Part of a small language model's weights.
Size: 10 layers, MLP 768 GELU, vocabulary 1741.
Architecture: no position embeddings, biases, tied embeddings, ALiBi.
Each number is 128 + 32 x the weight over its row's rms, rounded and kept within 0 to 255. Layers, rows and columns count from 0. Numbers have three digits each. The size before them is the row's rms in percent of the matrix's.

# down: layer 3 MLP down (transposed), 768x192, rms 0.13, rows 328-387, columns 144-191
# up: layer 3 MLP up, 768x192, rms 0.171, rows 329-388, columns 144-191
down328 100:127104162177115106146125103119081092146055158119079106150120137180151109114179166134183125146171149098120095134156139122136169114091175127169154
up329 095:085090158120059121179218133154138116176064166200084138156104112162142102169167101109121112064111155193154080200164099112142121157091123122131138
down329 097:175129129108137161076092121121110132096155094144107103159164105086147074058155134134074139177135095042071151090148140107069150102138100115146167
up330 087:118110164128142099066109156141169102126143106105098097140142101174129107116090150174146149120133140164124072166064097113107091067134172103095037
down330 099:146112126132140154126185170138086088082123155100109125132125131114096140153183109125123112154151148155090100125226130119148065101144150130127141
up331 087:103183164174097212148092095127100139144130134191131130132095136084139131107159137123130151126104148104121113104175119109104109106084154101130116
down331 092:202099113112153139180142187111132090117125124142074157162127157166153133142112149120138128116130045175104126150079131150153116149128136072138111
up332 095:165090160161135141127124155118108136185125152141127079097135116170128139088124178176164118092097102116162118146127129132103068061158101095168157
down332 090:051117172148105172121138107108179155109141115132187153117137123141103094074132069131079146141149109118122168156116168184107172121102122172098128
up333 106:140126124183132101088142117131058106178052121048126145192110185120156091123098153153155122187121156116098094134114161140137147151155169113119064
down333 100:103153124091081126121128111115207101109182095111106046092095143115091149090163163098070212089173154115099142152146121130159148128143119143169071
up334 098:101169208151160102173172084073135082095115181163071116143099103100231124114105154096145125130043132109157064165130117053089128141075123118092179
down334 103:111163064089181166154118115147145111103058194177156138138184139139089109141095105142129090097194099149170138149141074115106094118181105149120189
up335 112:097122096124145208097098120088131146139134119120153132142140150087142184178172157178141093123111117113154147236148094100098131073095099107071136
down335 100:090153125204138150101123103073140116137174089113107141106052108144158074107110065068102144184162113100114101063149140156162164119151064108181131
up336 099:137136144105142105190123116175136178134110134093136123066127108110093157093087092159131145140067090131133102121112125178136119136088129121117204
down336 109:129147146116089153124124150104173119113152097136165144141126160127127126108135160079209189149145100093127138153139120126081071121108110152110099
up337 101:162160131068069172133096154124155113148081159119099142102113069142152115149142171072121130117118147161161114088150181097114135079150066123083117
down337 094:091174134116106119092178125136161114133119060138175105141087098115157102132129101130147090130093126116167155141107113148096128125135171174122110
up338 101:109098084088177114147196132109185130162121175109067130153154101140135121124071057092166097146087143125094074125116136111087049198157126150134111
down338 096:154128119114150136119169109156162155141109113113099071086115070098180123103166165118161156111110160110145140061111078101128168082156128112100131
up339 084:126116127145129109159191116135088141156115086109129103108133130088075179159141094128115099177092126086102143131159215165211131080142112119127138
down339 090:157109116119099147183146142152120151172127082175148174163164099165158123109171130090139099094126111186064106173119112142104103183118047159134147
up340 101:125148135083175144164108188111118173148113099140125120110112102100173100074169130101166146138066197113099185104065195156161188155154154137153098
down340 101:106133127116130161149165170165139142165124104124082146130117103103098200119083089202111106140119091169193078122174147190118088139096100091086191
up341 095:155157122069089125095067123182132112125159111075151201140093113093181159177127128090125138159177119133128169113081132125188076086162084105116146
down341 092:142128153079078137066177085083117132133109149162176081108110130121144139075147150104140111079160066115124156146136119182111124160165127148155114
up342 095:163109095143093189068155159148136123094134121157128140126146148136199103125160120125154144090162070136077170161148124149162111108061112163119091
down342 095:077055103092124139177142125085146123129124151159160154148154060168160139167087138118131123149133168106126154091164171087120217114105131099163117
up343 114:187125116093134123067165136151125064151146116102177140177099129125171147118119121093130156155148138193076121124124165111113097083104056112143167
down343 121:105134132141125190188188112144129161142126159164111124081135094158113131084142108139105169150155085092105139132093191100126112101114051153173067
up344 107:167150104117094114116083138123090124197095177181139168094113117175115127063132106131145096198133153133060064094168126171142122130145120087156133
down344 096:204125083137155086085093135168159121142065177175085105123159077120138140109142130094176112130193085123138152125146122202093122110157143123124137
up345 097:144136111131105091113081100104124150089054116135146185177069103181121093117097166106133173153149114130146163112137139132157119146125087137152083
down345 097:150112151127105101122096079128198150114137181116087104132120121138145131158148133140135154132074101122087133147120095140127143194124104110134068
up346 108:130154101056129082169143134140180082104145138124090170144101126153134061156110086130136112121120164136153120080143156109078132120145112137080133
down346 110:107195163174185129135179134107145135088145104087128139148116011088138100117119132069140102097138156158148137107118107151145153111137120100179160
up347 082:165112087130140114142160144136124132097135145146065096083149128079158140139103174154153129155124123155119113097153110144165138112139106107134120
down347 085:209109113094148119117133180105074036116164122143107139174103162156077209165152170161163079110109130090115057127118163178147084120130113159159117
up348 099:169125131084140056130108108166126124167144122161083063182153144102144155119109157105153114110149140150145157143113139151150155117133060122151135
down348 106:165115092205126132091145129183095120167162094135137139135146128094129123137157164094109182042088151066125122141080116102115091131156115090140108
up349 088:140113160127076099082118102140152108100110174108126118105055140122110089166161124119210058114117170130128144141149121150154119173085188152066090
down349 093:132060122138148164143127193167099112120168130122127098144147087130099191181115168130167124115114152187116034099140129096085062084088115170155198
up350 108:140127129094128066105101181079170124192126152191124092131119180118145129110176103172110123107142054120123126140142088107116070173146203138171100
down350 106:161090083127104141149092073126168082078098093070153127034218163141140109156145171134139181119143103122153150093145178072122125161093107120103153
up351 105:157094089107158182098132135176090067145135107142160092067152142106109135116123102122108114184126156162155202145079215095132133212152137139147103
down351 117:152149108165120103130123143121196146059173148104114146094194153092142104168136093068107091114099174081094145143173107107180094127119078143092123
up352 117:104145137122137138179162151160090103103104082103136095113117185110118132160167143120144111116124108139122162139122108100186125115120090065133125
down352 106:139120110082090174137109139113126098133193136167045097131119124108117153053091116126115097149138159133173166143180152101113122109135092146134108
up353 078:125150200154121109145103153135145167121170087161139140137150117109091103189061110178163094134096131133140138081154127069161160124128147129117164
down353 086:168157158138188112102125072141151151140178109088133136167170193154123122106144143129113072105128136198153042149114168127080094160093174162177119
up354 081:063153132131164078186092102149124135084121166129155143120180159127118120155096123169160126158114196150119222137184104133079110106081146143112183
down354 084:127100174168170183123132139086122144133138159127065155127116078105109120084117093121112181146077086088137129149143175140122079094169102206132132
up355 109:095118107133180076139124032158104139161158146177086129109117098089058119119124143154146102152093130160127155122111126131141160179168139183089085
down355 105:101184123151064123061125128108176118142166127146095123117098152134104101105148172083166129055136108095085094172149191144156114139057116070084143
up356 113:137155176170126124174167149115122161148136174166113156115124089179129118137104097131121140205115162105103078112094128105114128134168141181110139
down356 117:162114161141085116131165163109116121149152179082154171129188096101088141103153114073159151158112068140129153178062124154111168145116103073152167
up357 100:074157079112120107097113155135140083117135182144115075160176155125147166135127144173136182143140105131146098164130156130255094137167099152128089
down357 098:151113185099122121121096101130115097130145139128118088146120095132120099160052107107092067105104162105092186101113134096107100167140068180147068
up358 095:135112121106142092107129166086139161153113161131111099170145149092123106127143127124090208149122123137168060167075162164134123142121171128191103
down358 086:172128117107161123154112080124107211078183102054077145087097111141083109145154143120140109156096105140138083195155140152123116126128123118071125
up359 118:120102119156062195152068083121129161128168065110120158146134164084152132106169107118185151093146122188102112105189127123141156113115126169062080
down359 121:167114128115176069106150066046119145146144128146083136112120156093107134127134099190157147152133124079147147095071160099088097104088146123152158
up360 099:197111086096170112143140112184103133158154075116153168160131096097139121107137147150117128053059138120119135147106130139131111083139083116080150
down360 096:086098119117130162160104123127136114085180164106143136080095108165106107144117131142157095100176136099159102145087129114092105105104139165099121
up361 101:103158173145132116128072141101119142153141140085111098129106118123178133128139141090131110155146117134144157158153114147127126110122140081109103
down361 100:098157135084149110117191118095167107159130113151127116143178133151161129123147166161208048117159117143157128100069169216109102145114103122149105
up362 111:111109181145146111113168183083135159124090105135056092101132099184153084115106085118168156091072066140178143117123123188132113167181156097151146
down362 113:148169114101104107147113114075150142109180141096123109074127084104163128073131099184146160140156168069128098101122162164144057140130146079103170
up363 097:171170094118146100078176152157114107104116118137106124120100101144129127102159119134137093137108081146119149208113173124082123064065126109146164
down363 099:100169110125094129173090134090163148129145108160112118094192116099139091119066111108115134133171114110145139105175113173188101116177135154150128
up364 100:119161107112114162099180183155109066120100158133089180121178146128100091152140134112108087144118088113136111079106105069127125157097098133097163
down364 101:135098143100161131097135105090113199124126134131130140091172132124138114060170169200149186138099079065119071176115116123132114159140144136152095
up365 103:076120149160123153153056176136160075105100066144180147150138130116105119130106075162153080120210142105085149157168088114139073113140106151108124
down365 109:113119110089191055168174134127144144175083111136130136125154121154145141148115101098101122144134101113147169099136119123138092101154112150176100
up366 105:176117102140114108084177146166158136146230130096164177096097035168067117119129150116152110128173150144110102086070076124142159066108102124140160
down366 099:090113122071126098189123148130103129088102130139129072145132137048177143094147156117135138168120117119214115162175112145135115090195155157129140
up367 106:120066146174131150156121102153065131161120078134148162129065162169131146182156143128123152154088139111051100138108105128145138136083117171141153
down367 094:129184089093120120140099124141184110149109172162079121115198137114146149143106193119129145064142144122128141112125133143147131111061171135103107
up368 110:114106044150133137094165146152129120149116114121108168139151114139064127149082159138135185116055127205045133130077158147147086108178120165119092
down368 105:115088123080128098166048130144099120120085183182110122190096154126142126099170165126134035115161120104176175154102161123064171168174158108128139
up369 103:111110117120171156182082142153135160157136164193099149134150124159097142097131184118164095142096154106077113131108172172096105054171160111151113
down369 094:130171161111137121094116144171159103120127170154099151145080152041114150139149121154143139136160112122106170108122192164162171116116150139100142
up370 100:073097118166166110114065059126123121149124176174123091095154142120083111159154164128068111170112161093146027095124116148124162114171162189127100
down370 116:152126156087112123125135176089110205154162147169143167068139112140137154091118081099196133131123096179119179100177102089154110179139110067126178
up371 095:111112134065131112106106112166135137168102136194139143082086111149154087148094168161131145146119190127153046148122156152149053184135138132115112
down371 090:113124087133134101116130127081127077154194212092133104165165104158059095098173115131129083095123126078142182117140095093073166141160136088147142
up372 082:056189120183062130115106110139085144170109146168135127081120125142104169128123107116154182160126174142120106185153175107115056186155142143133146
down372 084:155107126130130174164180131129075072149113138105055175170104149138140140122144077095140158128156057168142056159135140101115095132132129125128135
up373 108:147102078143166132126076172124163171156119116094170105138068119156087193137084155190103098100112101103111117167138136091136117161108092102117105
down373 101:087063172124141165066139152150121123078098130080112127127118176112130075146130058208128127089117154176103154105099168140158177103130190161098174
up374 101:120111105178201125110135088134117133213126124098145116101196100208120126211054157122192161150111130132114149100138119108095126129133157136136172
down374 114:109144140162130185171081118118182130067104111134165110090090112143119100198141183166133133166141192108138119139124137183185179140147145120059090
up375 084:090190122132107152177114158097145185124157075117136136069181137102201165175115039099135202146081130127146179099116083145112094113143112133133162
down375 089:173185060145148101125120181158110108143103068132126143194087132119099174128165173237077155138133098175049079120129135080146181100119156150173178
up376 110:113170147120109097103123108119167138201096151122101099171137134072125167115153131126130115129114120085188146134112147144096126162128133174084121
down376 106:119153111140161128110119209153126150095116126116147159099151108091187097139070095156166125119121105116137128160164089141133130158155093143131172
up377 106:137178178128107160120121142150143121166091125137122127170130139122171199176117134160111125144091195121137096160067151064129099197110088159099133
down377 118:140142127189068109146106132185045136106178143165085100167088218110156180174113146100100058132117097130124082188131105118170101115179123145164149
up378 088:138122135134136157143178111123070099127137162175106081098100139155113137165075124196102102137142143114135131157109160147137129113144143112218110
down378 087:149104119149166139165113082159168166059095124104099175139151143149135160152092132127159159149163138154131105196162132067095125102140138095123168
up379 114:142135111189104126171098112159130115100182153153132161141151182150118145126072117133140172091093107103124136155128150101096112114092160118127118
down379 119:094141129055087129102128101089109149161085156145161090166162178085112114133170130118142099090046135175111113082180095152176128072150135111129123
up380 095:136111093106111095124132143165117176138104164095129180150138106128109118043082139155095144130115109141121145100128126197120107117096131076081124
down380 113:185144167126116076074131130129157140146103123110173127077168115105118080127141164076149112125072094121093202125150127127105103085153099161145110
up381 085:132123128137136133100149156144137140106133126157145090129131131107114107120139139151142183145179092106134124106200118114165071130183139112172169
down381 082:183146178122187138140085161096090087131119147111096163086131119211083170156116132159153176123136166181118100110099118121082142074111134138189176
up382 109:105064110133137137180166153159108085204192144093114157089139140113130092088118118115133124118153084143146126136138137020093077133106093137145184
down382 110:133134163143142100108092125166130137089071122123104106138155208135136064117100130107113099122139139158114121171162100199098085145115135092101089
up383 095:100016148148144141181101108133098112150116145130097114070120119107129158127084121167161076127166124143114089072157143078125074116155111054094114
down383 087:148221168105156163143125069113143202096113118150143126109180147158111119165099128097146177122128106074146116185136108118110140133155101131152098
up384 083:116072150168138149136077202127070131152175115129122134122137120155126115119142151137123080150136156143172117126084153159160139074172145125129192
down384 087:135088147078133130125152142086127135081165076176158156123108129160082085103080139125136118111173111166122125128109171108172098159114123129178152
up385 107:086124095153099145114129152150134035113118124073058118119066109167135116153085078136141136170082215167191102148113170138108131179130077132087157
down385 106:085123170100199194147155136199193157121087147127100136172165137088180119132191103170151177092147070144143193146129120178120126079114176084090119
up386 096:110147110131163155129137134110157108069142078150144172101148148095146130148099111123166086197178089119118147122092107131087057189163130143134164
down386 091:149143151137089131112128129095137142155133123122106121072094099120121103055072080148108152043152108171070155169126085119188132085113071106146125
up387 096:154131094133112088110136142136115118148100096057103119139124096142141143130137207109173118134054102102170133058163105139132114133117102159070088
down387 103:120138140180128101129069117150096151147141126137139088182136075111195115107125129125108077133158118067134146144144153101132112099141160137131062
up388 101:103080122118154105173142114104110135151095117113114130089100148135138115102117123163174166122126181183111147108082146113173131091147095184139164